Part of a small language model's weights: vocabulary 36122.
Each number is 200 + 30 x the weight over its row's rms, rounded and kept within 0 to 999. Layers, rows and columns count from 0. The size before them is the row's rms in percent of the matrix's.

# down: layer 3 MLP down (transposed), 2304x576, rms 0.0415, rows 270-316, columns 72-143
# up: layer 3 MLP up, 2304x576, rms 0.0415, rows 271-317, columns 72-143
down270,088,199,257,194,175,195,206,245,259,209,181,211,180,226,129,256,192,229,220,223,220,188,196,233,246,168,206,208,170,154,217,177,208,221,173,198,207,204,201,221,195,200,189,200,160,227,192,220,190,197,167,162,194,206,216,140,134,202,159,236,197,198,196,222,160,174,262,261,229,215,186,179,199
up271,100,234,212,143,233,252,190,217,227,175,200,235,219,214,221,188,240,188,224,189,148,175,208,203,168,220,207,175,178,169,194,167,231,159,188,240,228,224,215,216,174,185,142,240,204,160,219,111,218,187,238,182,232,167,206,170,242,248,215,185,184,179,225,182,225,176,193,257,174,182,238,185,191
down271,100,183,180,177,195,180,186,249,241,261,200,168,196,212,188,245,226,133,223,217,219,226,206,228,229,234,177,190,216,246,180,164,229,143,174,183,171,232,197,211,236,246,163,210,169,193,210,127,205,179,193,170,276,169,199,173,238,195,239,269,175,234,193,222,185,190,203,151,212,208,175,254,172
up272,103,132,233,191,185,175,193,198,198,206,228,246,190,196,185,169,229,218,222,171,183,233,239,205,211,205,232,197,157,238,167,185,272,185,256,124,216,168,252,201,206,234,226,209,188,156,198,201,225,197,217,245,203,167,216,213,192,198,203,198,190,143,197,242,166,181,222,177,238,246,196,208,169
down272,103,234,177,220,251,147,185,261,199,196,185,151,221,241,199,184,222,238,193,266,225,213,182,169,223,225,184,213,140,193,208,177,211,194,177,219,192,233,243,207,267,238,180,237,170,187,186,219,185,169,219,226,175,210,193,189,199,197,213,252,220,231,171,256,188,200,178,214,255,176,232,204,246
up273,098,255,166,175,136,205,203,209,188,191,236,219,215,248,186,150,195,204,204,211,184,225,195,279,240,187,249,267,187,229,152,198,233,161,235,245,213,213,184,139,189,256,170,218,187,186,188,269,195,190,200,210,209,199,215,200,185,235,150,202,132,215,179,154,176,222,234,201,216,205,191,194,200
down273,090,191,216,221,159,205,230,191,187,183,221,173,168,213,241,198,293,218,242,145,190,199,202,192,193,154,224,194,197,137,165,192,210,216,218,218,227,174,214,170,187,256,164,239,193,232,205,185,180,202,207,259,209,193,184,172,220,158,206,205,152,160,146,208,174,230,219,154,262,190,201,206,128
up274,103,207,266,160,224,203,252,200,220,219,208,239,211,223,223,164,162,222,194,213,220,184,149,142,178,214,212,178,248,195,179,183,194,176,181,246,226,216,208,153,131,225,197,215,217,222,218,187,224,182,160,202,177,236,190,180,226,169,174,198,231,210,198,168,199,210,175,239,231,180,194,213,210
down274,103,152,221,202,156,150,221,206,189,187,137,219,193,172,183,157,211,187,181,185,154,237,226,199,180,170,204,186,234,160,210,227,241,217,176,217,152,206,216,201,210,198,228,167,210,166,213,208,183,214,232,235,166,267,213,222,190,201,198,232,222,188,233,196,192,188,192,168,249,197,204,155,150
up275,095,253,170,147,206,160,247,196,205,235,199,203,192,154,172,207,218,222,137,161,209,175,164,194,219,181,224,232,285,200,175,207,206,211,184,180,203,187,288,168,177,237,198,166,204,173,192,206,243,188,158,207,191,185,195,176,204,190,183,227,206,159,142,165,203,187,187,235,211,177,151,199,185
down275,090,146,229,152,184,279,178,195,230,175,223,199,160,232,246,197,183,230,210,176,233,219,221,128,171,215,264,264,204,210,221,235,218,238,214,208,225,197,146,228,170,192,175,252,204,222,267,155,193,175,183,228,148,173,154,246,208,190,181,217,228,219,208,234,182,185,235,172,197,197,190,141,236
up276,099,132,189,187,222,180,197,178,217,226,174,212,209,172,217,183,199,224,203,164,183,141,221,173,221,209,214,206,181,222,173,177,208,227,187,212,207,209,240,192,230,222,198,270,202,210,227,191,190,146,196,208,194,214,232,217,163,209,205,171,232,238,213,188,168,227,201,196,205,223,236,183,182
down276,100,178,214,195,180,170,244,218,220,148,203,199,210,188,170,194,230,241,154,185,231,221,184,212,208,226,218,272,231,255,236,200,198,201,222,154,162,129,184,186,272,168,227,154,201,196,226,186,204,205,225,220,208,210,198,204,156,176,142,228,218,171,193,174,259,253,216,158,230,218,207,225,257
up277,103,198,130,231,213,161,239,253,176,120,216,227,201,228,219,216,114,220,192,149,205,180,211,118,207,230,175,207,185,200,154,220,205,203,251,183,215,196,200,201,249,208,205,175,184,184,205,234,172,225,249,155,211,210,208,214,191,193,227,169,174,177,169,249,229,214,211,199,174,167,201,197,233
down277,103,222,215,196,233,242,199,180,189,211,152,248,243,165,219,215,192,203,195,201,264,184,125,187,203,177,214,255,226,166,237,251,221,156,179,171,202,188,143,147,218,188,187,252,230,234,180,153,179,236,187,217,167,160,228,225,176,178,199,141,232,214,151,183,186,207,194,234,224,200,202,201,152
up278,095,210,205,248,159,175,170,276,181,128,169,155,182,181,187,217,173,213,220,167,133,223,161,227,231,197,224,255,198,168,197,191,305,183,223,216,200,168,305,293,231,157,245,204,174,220,143,182,186,253,249,209,198,261,209,192,228,172,288,182,203,233,194,206,266,202,190,180,188,188,142,215,229
down278,098,187,218,259,188,209,262,190,171,189,194,187,195,172,189,186,258,171,148,242,179,244,192,154,210,218,169,163,212,225,127,179,165,225,223,203,209,245,203,170,261,225,244,154,197,149,209,195,263,230,150,242,207,152,278,196,249,189,162,168,176,214,181,276,226,198,162,179,186,279,190,149,172
up279,107,146,248,200,232,192,199,217,183,254,199,255,209,212,189,192,197,221,157,197,169,214,208,145,174,116,196,191,207,200,232,196,228,203,194,193,195,192,196,294,196,171,169,218,176,193,234,202,268,204,192,208,200,217,219,211,198,253,212,209,162,157,211,194,216,178,198,248,127,220,189,220,224
down279,107,174,191,245,236,168,252,213,223,204,202,241,212,174,174,220,211,210,235,243,195,175,205,206,185,221,190,193,261,171,231,164,246,193,193,198,191,203,176,225,209,207,155,174,168,204,202,232,180,248,132,240,148,217,217,218,211,219,161,204,218,150,146,251,214,136,185,222,199,209,159,192,259
up280,100,212,223,200,202,146,192,185,232,188,216,167,184,195,140,203,171,185,154,239,199,204,164,230,231,207,199,144,246,171,257,199,181,152,246,216,227,141,233,168,187,206,258,164,262,198,231,227,168,209,191,218,213,158,208,211,198,207,266,190,199,225,171,212,162,169,198,198,225,220,204,188,183
down280,101,234,201,194,181,252,209,174,240,168,184,169,219,172,211,225,162,214,212,256,202,187,202,163,168,199,246,211,184,154,153,233,222,194,256,209,189,198,231,228,167,221,207,164,222,213,235,175,211,189,146,161,198,207,191,167,202,250,208,166,163,207,223,249,196,199,204,197,191,159,119,172,213
up281,099,188,167,179,145,264,193,218,233,184,198,154,169,224,187,169,237,201,218,229,225,186,220,159,168,164,188,216,209,214,269,274,199,237,152,204,173,221,197,203,154,199,214,205,221,176,151,147,206,154,236,233,236,219,199,200,276,275,167,201,154,219,199,248,209,221,166,214,159,180,209,190,152
down281,103,212,169,204,154,196,190,199,229,156,229,197,168,184,191,194,160,155,163,269,222,220,212,195,257,216,240,187,215,172,138,194,224,215,207,232,180,220,249,111,221,215,132,170,189,208,202,247,177,205,212,190,226,151,207,179,159,203,199,201,213,143,125,231,169,143,227,166,176,192,189,185,193
up282,099,254,171,162,238,199,198,215,205,169,268,205,189,176,180,204,257,161,146,146,201,234,232,164,204,193,211,225,241,210,212,219,237,182,220,195,251,216,209,186,228,195,238,205,230,216,201,189,208,205,181,168,257,198,224,175,213,233,207,186,198,155,189,229,167,238,263,185,197,178,183,149,207
down282,102,194,165,145,224,204,203,155,213,161,212,215,179,194,226,243,213,193,174,212,157,215,187,157,182,208,190,123,213,183,189,145,197,199,216,228,216,207,189,169,200,194,177,240,255,233,250,220,138,197,245,160,167,181,203,173,170,179,201,155,194,166,194,206,214,187,205,226,226,197,195,146,194
up283,099,235,174,169,187,219,191,271,213,204,192,202,257,181,195,181,213,217,217,173,224,192,195,214,178,197,186,208,192,214,201,197,167,194,173,277,193,176,220,190,200,160,270,211,129,212,152,206,202,181,209,179,184,188,172,189,243,226,178,177,196,239,185,222,203,191,183,179,246,205,236,185,195
down283,093,104,197,180,161,229,247,194,203,193,207,231,199,183,133,217,229,243,210,259,222,213,222,169,221,195,210,244,220,191,171,222,192,168,176,216,225,216,185,251,198,205,208,176,165,219,255,187,192,228,211,206,210,206,172,207,170,197,190,222,155,223,176,188,201,186,173,192,187,224,180,242,225
up284,091,194,187,150,145,269,220,197,185,215,164,234,206,233,233,184,184,172,198,176,216,181,258,185,225,208,213,226,211,208,217,185,186,204,245,174,160,187,198,207,198,228,200,215,226,208,170,154,168,195,238,198,187,210,191,179,206,200,243,207,200,194,197,225,202,223,223,176,158,184,201,168,184
down284,098,184,172,222,275,193,143,261,232,202,219,223,207,168,171,199,238,229,220,242,180,230,180,191,200,206,179,197,234,215,186,213,171,170,254,188,201,190,244,179,200,204,183,173,199,173,174,209,216,186,228,208,233,189,164,191,205,264,208,201,186,180,225,163,185,196,190,208,213,190,217,237,176
up285,107,173,208,246,157,190,207,219,177,202,223,240,212,134,214,214,201,192,202,210,192,113,179,214,182,122,143,227,237,186,144,166,156,193,241,224,194,229,200,218,218,218,218,190,206,128,179,245,163,226,140,212,181,163,176,247,217,240,219,169,219,213,192,200,230,172,259,207,240,264,201,209,200
down285,103,218,227,226,146,210,209,179,181,197,205,157,200,213,205,144,157,182,130,173,240,202,203,262,232,190,189,208,208,211,237,210,249,159,203,257,188,166,178,130,192,270,238,139,197,238,180,205,219,234,205,174,189,180,192,209,193,157,241,201,192,207,189,229,195,212,275,164,197,197,214,193,195
up286,109,119,154,235,160,151,187,175,181,175,215,225,211,240,294,164,175,167,226,217,249,155,211,191,220,206,157,146,170,189,191,238,183,193,183,223,160,175,203,205,212,188,168,192,216,258,180,228,207,172,162,192,194,164,167,200,174,188,185,208,261,191,168,205,157,208,240,168,246,229,152,194,216
down286,110,205,213,219,196,211,184,205,215,223,192,201,188,280,174,176,105,215,147,224,215,192,252,184,203,222,191,172,207,225,240,152,183,183,194,193,222,180,190,181,213,232,190,170,218,204,165,260,185,218,145,234,215,173,210,262,160,237,241,147,226,189,177,161,186,213,203,193,248,159,171,203,205
up287,101,203,201,128,251,166,168,213,205,199,172,252,172,190,194,177,209,101,195,209,189,210,156,239,144,193,211,203,233,208,208,205,208,188,216,192,215,195,206,193,211,224,231,155,186,184,213,246,176,225,203,195,185,190,227,162,198,174,222,267,259,186,209,175,196,239,180,168,203,206,196,152,175
down287,100,196,202,188,231,155,163,250,219,150,233,203,231,228,207,215,196,253,194,237,180,205,249,212,209,196,185,177,229,200,205,248,168,173,194,173,222,159,213,165,237,196,178,205,223,227,158,187,227,210,239,170,146,149,184,224,216,206,168,198,219,220,176,157,171,213,251,213,141,234,228,161,199
up288,101,210,199,246,243,157,184,238,165,226,220,192,150,198,173,137,210,184,244,191,218,227,207,212,215,164,227,208,168,182,207,213,228,173,212,160,177,174,193,208,205,191,163,156,238,164,177,177,182,235,237,222,229,186,139,214,243,210,244,181,189,188,170,227,133,221,216,180,241,203,204,245,150
down288,100,203,242,228,201,226,174,219,201,196,197,150,183,134,201,200,227,187,194,200,171,163,205,168,191,182,170,176,201,176,182,156,176,255,211,156,153,211,196,191,203,169,152,200,188,191,244,166,195,230,152,168,291,231,196,187,236,199,201,231,178,183,196,170,166,161,184,182,192,211,230,184,239
up289,099,193,161,214,208,190,194,188,198,244,205,182,235,210,174,181,197,262,193,205,246,240,233,210,188,156,233,205,190,216,171,209,158,259,181,179,203,134,217,230,139,206,214,198,203,187,164,180,222,247,208,196,178,171,213,224,182,161,211,207,195,208,220,200,171,186,179,211,239,176,174,201,169
down289,104,176,140,206,192,184,222,228,242,212,203,202,193,157,180,238,228,128,170,239,236,179,189,172,180,178,157,190,227,195,194,264,181,185,152,237,250,158,207,195,207,190,219,220,194,176,188,189,211,222,191,126,201,179,184,264,251,195,237,142,224,174,207,255,201,188,191,194,140,166,177,176,221
up290,097,224,294,176,243,188,203,205,206,232,253,160,227,197,179,204,242,187,199,215,195,201,194,147,218,160,207,249,287,199,170,220,205,157,278,163,226,171,189,275,216,150,195,185,170,128,235,190,168,214,194,205,153,203,210,253,228,255,131,222,227,229,189,214,257,203,215,143,202,223,211,198,201
down290,104,201,224,260,246,239,151,175,170,203,244,192,178,225,174,191,200,238,207,163,237,194,222,209,256,157,240,214,224,217,186,140,202,228,181,164,187,186,232,152,133,220,208,191,179,221,195,216,246,207,168,133,187,220,207,207,164,216,152,250,249,212,237,205,177,173,145,175,171,208,213,192,210
up291,084,190,233,193,243,190,203,227,177,234,176,196,181,186,213,204,217,144,190,205,189,202,217,194,131,185,244,221,181,207,154,225,193,183,225,210,187,199,184,166,181,199,215,249,216,183,191,207,213,185,259,212,228,210,217,165,193,131,176,217,243,194,195,196,236,227,163,240,203,193,130,196,231
down291,087,164,210,172,220,187,214,169,179,159,259,216,188,186,175,213,237,206,221,239,211,175,283,158,238,179,178,166,202,263,178,148,197,226,253,213,143,222,174,191,191,189,214,174,181,251,222,218,178,200,144,233,223,235,173,213,185,278,218,169,163,158,189,203,164,161,241,114,172,222,194,224,194
up292,095,216,214,170,235,197,250,224,174,205,202,199,199,150,173,194,257,213,183,248,270,227,159,193,211,167,187,269,242,182,152,200,204,153,191,222,255,218,211,206,196,193,218,168,187,256,239,134,213,210,196,226,240,201,183,171,235,214,206,204,249,127,202,202,200,177,177,191,223,184,208,206,225
down292,097,205,137,250,205,196,175,200,220,158,181,179,211,195,222,245,203,241,218,188,210,184,181,188,185,247,223,181,163,216,234,197,202,257,237,176,217,134,184,217,271,217,235,177,210,206,191,235,220,230,258,162,239,197,204,199,211,202,186,184,199,214,208,193,174,191,158,245,164,182,195,177,218
up293,095,194,192,189,241,196,183,163,218,263,202,231,251,215,170,161,239,167,224,198,254,165,214,160,212,189,166,151,196,189,232,187,226,192,207,225,231,210,209,213,220,181,227,234,187,169,228,191,210,253,242,222,164,223,244,222,173,195,225,194,214,191,194,235,202,205,183,202,219,257,201,250,250
down293,096,153,235,176,273,220,191,218,205,124,233,218,214,143,228,214,199,269,186,178,169,204,149,247,196,199,262,195,217,137,207,221,199,184,229,175,206,224,161,202,182,171,211,194,229,259,224,212,144,231,214,197,212,205,175,236,174,226,198,187,146,177,154,201,172,201,210,228,177,203,215,204,243
up294,104,191,191,228,222,277,165,228,201,220,192,222,191,185,217,166,223,157,205,184,162,236,228,184,200,211,239,233,225,223,200,206,217,184,180,206,134,180,151,180,216,239,221,168,165,195,179,203,196,197,191,153,225,168,209,143,207,232,180,200,237,205,251,219,169,194,229,204,192,188,174,179,187
down294,102,190,223,283,158,190,222,264,202,174,209,129,163,206,220,211,176,158,175,226,265,153,265,214,193,187,171,166,227,207,205,218,139,217,231,209,187,171,233,224,157,189,187,243,198,216,162,250,177,136,188,188,188,188,188,184,193,207,192,254,173,178,168,145,174,182,234,182,239,183,177,205,222
up295,097,213,215,169,198,233,221,196,182,258,206,162,228,231,209,181,230,188,169,222,254,215,191,244,151,215,277,254,197,225,170,212,211,198,140,198,241,175,205,198,209,214,273,122,202,236,179,203,190,236,168,180,236,195,224,243,195,197,202,184,217,243,200,241,156,197,221,173,185,248,160,220,206
down295,092,223,206,222,178,190,213,202,204,162,202,195,207,186,238,252,248,179,221,182,204,181,149,160,216,161,199,132,209,162,258,249,232,202,214,165,184,197,225,115,182,206,185,223,202,195,167,181,201,169,222,215,175,167,201,240,239,194,258,200,202,178,267,201,213,219,211,236,200,179,238,221,163
up296,083,222,235,181,267,209,257,159,203,203,214,186,196,222,228,191,140,184,205,236,175,230,206,168,182,233,257,185,204,229,252,217,176,257,214,158,219,180,228,299,212,169,202,184,194,215,227,192,222,177,236,194,192,217,238,258,179,199,158,181,173,163,190,237,236,182,172,182,206,194,196,201,180
down296,087,213,223,266,243,195,198,270,231,191,205,279,196,200,162,244,215,199,229,217,185,209,188,203,224,204,236,203,182,217,161,247,195,210,204,226,238,192,204,126,221,222,197,233,192,264,178,194,219,188,261,191,232,194,180,197,173,241,254,198,213,217,228,169,203,174,230,210,239,185,219,180,230
up297,099,217,192,176,175,192,211,188,190,189,174,233,173,154,215,223,184,178,151,230,163,235,218,146,213,238,211,195,211,230,202,193,189,198,137,198,220,220,143,196,234,212,226,173,165,206,191,201,220,239,182,184,155,163,192,259,174,213,208,178,210,227,170,179,219,210,246,203,193,214,227,233,227
down297,090,170,184,192,196,238,211,260,170,256,214,188,173,162,201,225,166,262,233,151,222,207,213,264,224,167,199,234,226,203,170,216,189,209,250,187,187,205,216,191,205,166,174,188,236,168,214,267,201,236,198,254,181,240,223,177,256,188,206,224,176,196,213,225,196,203,167,216,175,205,176,204,199
up298,088,214,224,173,208,220,231,180,186,219,199,241,195,237,203,211,201,190,248,198,144,172,151,157,211,188,223,191,193,137,243,232,229,214,238,110,274,176,167,267,175,190,239,137,231,177,265,231,180,215,206,189,189,206,133,157,162,180,157,147,204,225,185,148,208,200,222,194,188,187,207,212,207
down298,091,210,222,139,216,187,257,192,252,155,208,206,220,187,203,156,244,220,225,185,185,174,227,202,211,205,209,214,207,197,149,251,208,203,221,183,186,137,202,205,211,181,172,254,168,229,176,221,202,184,173,231,172,210,205,188,166,262,196,216,173,233,175,216,192,177,168,195,175,217,250,273,160
up299,095,145,140,247,213,254,177,185,242,170,194,194,201,231,242,180,158,191,198,177,249,172,165,146,192,187,186,226,191,207,189,169,191,216,206,200,233,184,196,203,213,205,220,187,219,202,201,224,203,220,179,218,169,178,228,185,176,182,155,184,196,196,201,226,260,243,213,136,210,239,219,217,172
down299,100,191,214,203,150,174,171,220,192,187,194,216,184,209,168,209,195,190,219,208,196,180,187,171,177,219,147,176,201,213,160,195,210,213,195,210,225,196,194,177,249,197,210,191,193,188,196,226,249,183,234,231,189,167,197,140,203,169,193,161,124,257,241,223,225,203,223,198,222,197,170,186,221
up300,102,224,152,154,246,245,218,268,221,219,201,261,236,200,244,161,136,224,212,193,132,184,203,207,207,161,234,229,203,216,257,191,196,289,236,208,220,229,259,168,176,163,149,266,233,153,259,210,229,184,187,158,228,152,180,207,246,189,193,203,202,162,221,199,212,196,199,181,194,234,174,251,254
down300,099,285,215,219,195,208,224,200,232,166,207,202,178,181,176,207,189,209,202,197,224,201,183,195,196,183,219,204,205,234,203,205,169,214,186,271,171,230,228,170,219,161,196,209,243,215,208,179,271,152,208,184,222,131,193,185,263,173,193,206,186,271,154,212,157,158,159,148,219,183,158,288,188
up301,107,196,235,181,193,194,225,225,203,198,183,225,148,219,228,191,129,246,203,214,185,198,227,241,231,176,212,210,191,204,201,196,192,177,203,225,189,237,193,206,247,236,181,200,142,123,199,170,185,196,161,186,175,181,174,221,165,230,170,207,206,189,170,194,159,201,198,145,227,233,178,226,247
down301,104,205,189,202,186,236,226,234,204,135,170,195,198,231,174,188,189,194,183,219,201,207,212,156,215,150,189,192,218,281,215,216,109,279,208,240,188,172,263,216,219,186,226,258,156,228,154,215,223,187,228,226,173,249,223,247,267,151,244,154,178,167,151,188,148,188,176,237,175,132,171,148,226
up302,103,192,160,218,191,218,188,179,232,218,231,200,249,187,164,213,163,163,166,193,219,185,170,217,204,224,133,230,200,199,213,212,127,183,219,215,222,234,163,187,187,262,187,209,241,225,192,206,198,165,200,229,183,189,209,210,169,194,196,184,197,219,206,167,282,196,204,173,198,262,236,195,188
down302,100,235,196,194,185,192,236,200,222,184,168,163,200,196,218,211,207,189,185,105,190,208,220,231,243,145,174,212,169,178,169,203,199,251,223,223,242,210,207,228,257,205,243,208,251,190,198,185,132,182,238,188,160,205,304,184,130,167,185,170,180,200,202,227,200,243,155,148,217,191,173,175,215
up303,105,147,194,181,142,191,170,241,238,176,160,186,177,198,206,196,179,247,220,219,221,227,204,216,172,189,197,193,176,110,175,221,197,215,231,198,179,213,192,229,131,206,262,204,236,200,146,263,144,202,213,229,185,171,187,139,209,206,151,201,209,260,194,218,248,164,207,193,226,190,213,212,225
down303,106,211,172,120,185,211,152,215,184,150,202,228,176,128,182,209,229,196,231,268,270,227,171,203,197,205,156,217,234,193,234,211,202,162,237,165,202,222,159,150,190,209,186,197,151,249,166,152,206,232,202,249,143,197,204,188,228,166,153,204,178,207,235,158,213,183,198,234,257,202,221,256,231
up304,109,214,237,160,155,219,253,198,221,190,251,236,170,218,208,191,176,180,231,169,239,121,165,186,171,197,157,147,217,230,178,211,226,185,216,156,248,231,205,183,194,227,148,166,203,165,181,215,212,178,205,178,178,183,201,182,200,153,225,285,175,210,210,230,181,208,203,179,207,220,227,134,144
down304,111,230,207,161,197,246,190,200,194,181,190,180,168,198,218,187,194,166,207,211,187,145,223,200,202,194,223,206,158,223,210,240,122,223,213,181,222,225,200,256,198,152,208,195,171,192,204,197,156,225,195,196,210,179,210,212,232,175,214,154,190,150,211,236,223,172,190,141,191,194,193,189,178
up305,117,177,252,195,249,182,180,216,225,195,161,240,224,176,183,175,175,170,221,249,226,187,219,173,186,154,212,186,173,203,243,273,251,241,186,247,151,231,236,162,198,202,194,205,182,195,215,181,224,237,261,161,235,186,191,260,194,208,254,222,189,171,203,193,189,228,264,216,204,185,271,236,200
down305,108,174,264,169,182,197,178,157,234,176,206,239,154,143,199,193,221,214,188,182,276,171,187,247,156,233,227,185,157,184,196,225,198,152,223,234,208,226,190,171,196,245,256,231,248,212,162,175,202,204,243,232,201,219,176,200,169,215,218,168,193,218,183,197,210,243,206,216,142,234,186,172,210
up306,092,205,212,226,152,156,188,190,192,284,216,175,223,223,169,200,212,211,213,176,179,217,185,254,163,148,205,214,267,206,224,190,199,242,258,223,178,235,208,252,212,215,156,203,185,158,263,227,204,220,198,224,275,184,188,241,222,187,219,159,194,168,222,203,160,188,217,220,187,200,199,162,142
down306,096,264,216,166,219,195,160,217,184,208,288,187,162,269,183,202,174,179,225,242,187,182,223,198,211,201,223,128,184,219,221,164,222,153,212,209,252,155,245,205,196,202,218,225,198,200,211,245,214,244,189,227,174,244,203,191,196,208,234,226,242,168,144,251,207,245,201,239,249,183,208,216,226
up307,114,213,239,208,239,192,182,198,186,199,184,239,187,200,209,185,220,175,183,237,194,185,181,238,179,178,211,170,188,131,186,203,189,240,188,216,172,161,207,225,198,190,217,209,188,201,216,157,220,228,222,162,151,263,216,190,126,183,177,226,205,252,154,155,176,186,163,250,193,228,197,214,156
down307,112,139,225,188,218,230,154,258,211,235,201,175,189,214,198,185,218,206,173,222,206,155,214,211,179,173,206,190,194,179,266,206,265,198,190,117,204,216,172,230,157,147,222,216,221,190,213,232,236,209,169,191,208,160,230,196,174,203,162,269,224,154,214,239,225,268,196,250,158,194,239,224,173
up308,083,238,154,173,194,214,239,183,174,175,169,188,259,201,247,223,205,177,222,211,206,226,180,261,236,254,259,263,180,221,122,194,178,155,215,174,231,176,212,180,180,201,203,164,174,146,174,222,173,214,232,247,197,213,224,154,142,216,159,168,221,140,207,220,214,220,152,192,206,206,212,235,176
down308,077,173,242,216,183,166,232,174,214,204,218,203,147,173,230,164,178,231,193,190,198,173,222,161,220,140,173,192,237,204,216,189,221,177,150,240,206,230,181,226,166,228,229,180,204,237,167,181,182,171,165,192,186,145,222,143,232,207,214,234,216,190,167,195,229,204,215,227,219,178,193,164,203
up309,092,179,239,181,176,208,223,193,184,237,142,226,221,149,198,225,138,222,161,175,214,205,171,144,199,179,186,162,218,254,207,172,255,208,221,190,223,211,235,150,170,173,192,187,195,189,228,244,201,221,173,202,193,249,235,164,252,169,224,228,203,176,143,248,160,141,196,222,197,185,233,206,252
down309,092,211,170,229,205,181,186,140,123,193,157,232,215,184,194,223,176,275,250,289,235,232,188,189,232,220,170,217,171,185,206,218,224,200,188,179,180,225,221,145,226,206,207,231,187,211,178,187,193,222,160,133,244,238,182,228,245,178,182,173,227,201,199,171,224,184,192,159,175,227,214,228,214
up310,098,201,214,219,182,209,249,211,141,176,235,161,236,131,180,190,218,182,220,161,185,191,138,204,183,171,178,187,220,186,174,147,208,210,208,204,177,158,174,190,189,165,232,158,219,193,137,217,251,233,205,208,232,150,221,182,259,240,199,163,160,171,165,225,211,167,175,219,175,142,211,191,204
down310,094,200,221,179,222,217,177,211,203,198,159,192,227,237,152,202,238,177,163,237,180,183,205,245,213,229,273,217,223,170,199,235,254,212,166,164,210,231,138,194,144,200,192,239,176,251,218,165,170,224,209,253,217,215,227,214,181,185,226,223,222,241,207,226,201,228,216,244,236,211,197,206,164
up311,096,142,174,181,236,181,235,183,212,145,204,236,229,213,188,179,190,196,185,176,217,191,200,214,208,221,176,164,175,221,204,216,196,197,227,205,228,163,245,208,205,167,225,223,204,277,253,209,211,211,248,220,221,233,213,166,195,200,199,210,124,218,216,196,182,206,201,186,236,185,188,190,219
down311,105,220,252,185,248,223,229,165,216,178,211,186,200,179,194,232,180,142,226,199,228,173,208,198,211,162,202,216,211,178,200,265,156,209,197,188,224,153,155,200,175,216,177,198,153,194,162,207,185,195,158,131,160,171,177,213,198,201,239,229,222,166,199,237,182,171,282,184,159,206,198,182,224
up312,105,206,178,176,200,185,174,184,180,191,182,221,166,166,226,217,229,174,175,149,175,221,207,220,182,157,172,195,264,148,288,166,195,224,154,198,228,245,246,147,171,191,180,176,171,267,187,168,179,212,249,156,170,239,196,163,219,191,230,244,189,189,221,180,212,226,243,223,203,229,217,220,177
down312,102,241,162,179,155,197,164,186,217,205,154,229,154,137,211,248,187,191,211,191,139,201,201,208,199,190,214,193,195,152,215,227,200,225,214,170,221,197,147,168,166,176,261,205,149,173,191,171,180,188,198,191,169,246,225,212,201,191,206,212,141,223,171,213,169,233,184,247,258,195,201,200,188
up313,103,256,170,169,133,227,262,209,238,209,234,251,242,196,203,187,226,161,171,167,206,186,187,193,214,194,258,210,209,217,157,199,182,221,196,200,218,124,241,228,164,172,221,208,195,218,193,183,224,180,213,182,249,234,166,183,207,229,191,226,178,189,228,213,190,181,166,245,197,215,212,210,213
down313,102,245,189,229,179,204,209,216,234,159,220,220,206,131,210,215,214,245,184,229,243,160,208,245,181,190,146,231,190,178,234,208,198,188,180,161,180,181,216,205,189,207,236,204,192,213,197,198,180,278,244,178,208,148,185,179,169,242,206,184,208,201,208,240,224,183,228,188,174,174,192,172,209
up314,107,256,286,150,158,208,202,195,213,171,145,187,256,132,192,211,209,171,203,179,222,215,163,209,210,211,183,158,213,253,194,216,237,211,208,176,188,226,206,199,213,183,248,260,142,201,187,177,240,223,216,248,225,152,254,230,195,171,132,174,234,157,179,224,247,152,206,205,186,217,189,209,203
down314,098,184,206,218,255,190,176,207,173,207,222,195,205,185,160,177,161,201,235,275,210,224,197,237,251,238,193,206,240,192,222,164,170,181,172,246,188,232,233,200,206,152,196,187,238,187,272,187,186,206,182,211,277,194,185,160,209,201,205,210,240,224,132,205,238,216,163,229,226,262,170,111,224
up315,101,215,222,177,185,173,229,292,202,210,114,208,244,232,221,194,199,220,216,220,170,223,178,131,181,251,141,192,221,218,215,182,179,179,207,181,211,225,207,129,195,216,241,194,199,209,133,175,151,235,168,218,231,185,250,230,254,191,204,185,206,172,199,207,181,229,202,260,209,226,202,211,224
down315,108,238,156,234,239,240,240,217,222,244,173,209,241,213,165,218,158,188,205,189,199,181,172,194,179,216,219,146,217,174,244,233,201,179,186,194,191,180,199,145,271,158,213,240,198,222,138,197,201,170,192,210,218,155,185,184,183,169,242,192,171,169,218,196,218,167,140,226,185,221,208,226,217
up316,104,200,178,214,257,202,191,195,199,182,231,203,187,253,218,183,156,224,206,206,186,230,201,150,180,169,216,156,194,256,199,196,147,218,268,236,218,183,156,251,217,250,239,219,174,160,209,219,187,180,218,187,248,212,183,199,241,220,161,221,269,228,221,224,228,138,219,192,145,153,198,175,223
down316,100,162,220,180,211,228,240,214,191,154,194,169,154,239,182,157,225,168,183,200,172,215,206,162,199,184,238,181,199,257,187,207,219,230,297,163,206,166,197,128,231,231,236,225,154,180,158,225,173,171,192,192,198,235,185,206,194,210,215,188,158,208,214,256,206,206,177,199,114,187,139,178,222
up317,109,229,231,203,195,195,246,244,215,210,192,209,191,170,194,193,229,192,187,242,212,215,262,172,138,169,224,225,167,186,245,198,229,253,224,229,202,250,202,248,266,184,220,197,195,212,214,197,203,192,241,138,195,140,183,209,188,194,198,215,229,236,186,195,203,188,200,225,152,217,183,194,163